{"n_layer": 9, "head_dim": 128, "d_mlp": 1728, "vocab_size": 32768, "norm": "rmsnorm", "rope_base": 1000000.0, "init_std_up": 0.0227, "lr": 0.00544, "grad_clip": 1.0, "warmup_steps": 49, "decay_fraction": 0.721, "train_tokens": 524600000, "steps": 4003}
Each number is 200 + 30 x the weight over its row's rms, rounded and kept within 0 to 999. Layers, rows and columns count from 0. The size before them is the row's rms in percent of the matrix's.

# layer 2 MLP up, 1728x640, rms 0.172, rows 55-57, columns 160-319
103,217,261,224,214,149,237,183,186,213,144,232,204,169,173,270,205,159,157,233,178,204,209,205,168,221,159,176,148,222,207,195,155,228,164,164,261,226,225,184,218,208,225,173,216,217,194,179,169,185,237,177,234,209,189,158,210,137,219,144,214,216,196,190,198,173,186,223,216,188,240,189,175,174,203,203,156,177,248,155,218,175,168,179,186,199,192,246,187,182,218,182,188,231,199,261,153,204,212,190,210,223,154,187,221,156,227,210,231,188,176,222,187,219,213,239,174,264,198,226,219,207,143,247,209,180,205,229,270,226,174,242,283,114,224,164,182,204,199,172,199,185,146,168,211,233,201,242,148,184,187,189,162,215,198,196,228,257,223,261,237
093,201,206,204,214,211,281,180,171,197,183,191,156,218,196,218,224,241,210,235,206,109,201,157,205,263,233,182,239,229,231,224,190,222,222,208,197,191,216,168,169,200,186,185,185,172,231,173,186,181,218,225,240,182,194,182,168,213,138,211,211,158,211,158,213,234,213,227,242,212,253,162,209,233,175,195,241,251,207,163,266,171,210,217,224,220,187,212,213,251,185,202,231,196,202,231,182,246,285,228,217,180,220,192,216,214,137,141,126,239,189,209,235,209,185,153,214,181,265,194,197,182,193,199,210,206,186,206,232,234,234,231,193,205,208,218,202,170,160,165,188,206,227,173,156,229,193,175,186,158,166,191,241,233,273,211,244,172,230,192,186
097,208,216,194,190,225,192,259,184,234,238,200,176,138,224,226,231,189,178,191,195,199,195,238,169,189,238,179,211,222,201,160,221,193,191,186,210,283,177,169,144,171,204,222,179,148,137,175,233,200,190,210,213,170,155,208,212,161,192,225,184,177,224,149,203,172,220,202,156,225,195,236,155,251,194,248,251,174,242,231,182,187,180,198,215,160,142,192,193,179,183,213,184,198,152,227,183,207,260,176,227,154,208,215,266,194,221,198,176,170,199,195,205,218,145,192,233,211,206,243,226,184,214,211,192,206,252,251,181,204,300,214,206,201,189,253,192,257,212,170,189,224,183,213,251,219,198,171,163,184,169,194,222,186,209,150,155,182,210,246,217
# layer 2 MLP down (transposed), 1728x640, rms 0.165, rows 55-57, columns 160-319
103,225,208,219,186,205,225,208,194,139,149,192,167,220,173,251,271,207,252,195,218,265,228,262,179,186,220,146,200,201,225,221,208,222,188,225,170,193,226,207,162,187,277,224,173,262,184,209,205,269,159,197,180,165,150,216,158,210,177,178,181,218,278,209,203,189,224,185,237,227,180,244,179,248,198,218,206,243,199,184,237,189,225,178,188,214,212,199,200,177,216,191,171,182,163,240,259,231,177,228,211,212,208,237,186,219,192,229,152,215,193,211,174,234,195,177,171,287,170,228,226,216,161,186,169,173,182,163,195,179,212,167,217,225,191,178,150,227,208,215,204,189,205,178,233,180,222,172,207,219,257,213,253,172,143,187,243,187,200,209,178
100,237,200,150,193,251,193,252,151,200,237,213,187,216,224,215,170,157,170,226,230,166,180,182,239,238,202,183,208,217,157,171,226,218,196,186,177,135,188,168,195,237,182,170,186,199,217,196,160,190,219,164,221,213,190,263,194,270,193,201,159,210,167,198,255,202,220,233,181,196,203,242,193,230,211,190,210,207,201,236,200,201,199,190,158,201,163,174,200,262,193,205,171,218,211,258,190,154,215,222,147,207,216,201,157,206,208,225,191,229,181,200,194,208,201,200,217,206,196,187,183,226,166,221,235,186,245,201,155,238,224,197,191,213,234,207,171,205,202,215,219,141,185,248,199,207,220,177,198,159,195,210,192,154,192,186,172,189,194,251,205
100,166,203,165,258,239,171,219,241,189,199,181,165,177,195,236,205,223,193,172,221,201,195,230,224,171,217,202,171,212,195,214,235,210,238,185,143,251,231,199,170,144,223,241,197,171,267,174,202,196,177,153,236,157,153,158,195,176,210,225,179,213,179,195,157,159,208,228,148,198,204,148,147,214,191,192,264,196,165,180,173,224,210,188,261,149,219,202,247,181,223,196,210,185,180,238,176,154,241,173,162,160,269,233,181,212,201,188,254,201,199,227,196,222,170,176,255,194,180,205,187,148,178,202,176,177,252,194,198,232,178,272,165,183,211,229,199,245,164,118,213,184,251,245,204,213,174,200,204,214,168,203,254,179,194,240,177,160,121,162,190
# layer 2 MLP gate, 1728x640, rms 0.168, rows 56-58, columns 160-319
100,198,189,192,176,158,215,181,169,204,223,173,179,178,172,201,214,229,206,184,171,199,176,187,209,220,168,231,150,165,231,185,224,183,249,210,218,176,221,141,265,205,152,152,247,220,224,139,210,187,209,249,221,196,151,228,178,206,206,206,214,221,190,168,193,190,210,232,247,300,202,170,203,165,223,189,190,246,219,194,215,121,197,190,215,206,163,195,149,209,140,193,205,251,210,200,176,207,216,199,194,188,224,208,250,186,187,152,161,179,145,185,229,221,245,208,190,231,182,200,209,168,206,154,217,183,193,216,145,197,222,217,211,224,180,203,196,160,233,218,178,224,169,165,183,156,247,191,216,273,213,212,199,188,164,179,200,183,171,200,220
099,207,249,210,242,197,171,200,208,288,241,243,179,125,238,225,214,217,213,185,187,204,206,263,214,173,188,161,258,192,187,172,216,220,261,201,184,232,191,201,143,172,249,213,194,165,133,118,205,191,194,202,160,169,189,230,174,241,261,209,194,167,168,213,160,162,178,189,169,194,171,197,175,237,205,261,246,152,191,197,188,143,221,220,200,159,171,214,204,180,213,172,187,212,222,209,208,200,221,228,186,114,188,219,226,161,187,212,180,142,230,160,212,190,207,212,257,184,238,182,232,155,173,224,177,205,259,241,187,231,203,228,225,189,187,252,205,218,236,167,177,213,213,181,255,210,171,170,188,232,186,151,208,219,192,191,214,187,197,226,213
094,235,112,100,241,230,219,161,152,207,164,222,203,175,153,182,239,209,224,225,196,241,197,170,195,184,251,191,213,215,143,186,220,162,225,179,181,213,178,180,240,199,225,174,173,207,218,155,172,205,223,197,151,214,195,221,208,169,242,205,213,235,231,178,272,234,154,147,227,188,192,211,190,204,214,209,259,229,159,186,166,184,209,185,183,251,222,209,254,184,179,203,190,242,243,220,207,203,208,204,183,209,133,164,176,260,190,200,199,194,215,222,178,198,203,148,198,171,159,179,197,244,189,202,215,155,196,148,196,209,189,178,201,173,182,132,214,188,179,184,216,199,225,175,214,169,190,224,215,238,197,181,251,231,197,285,178,245,215,162,237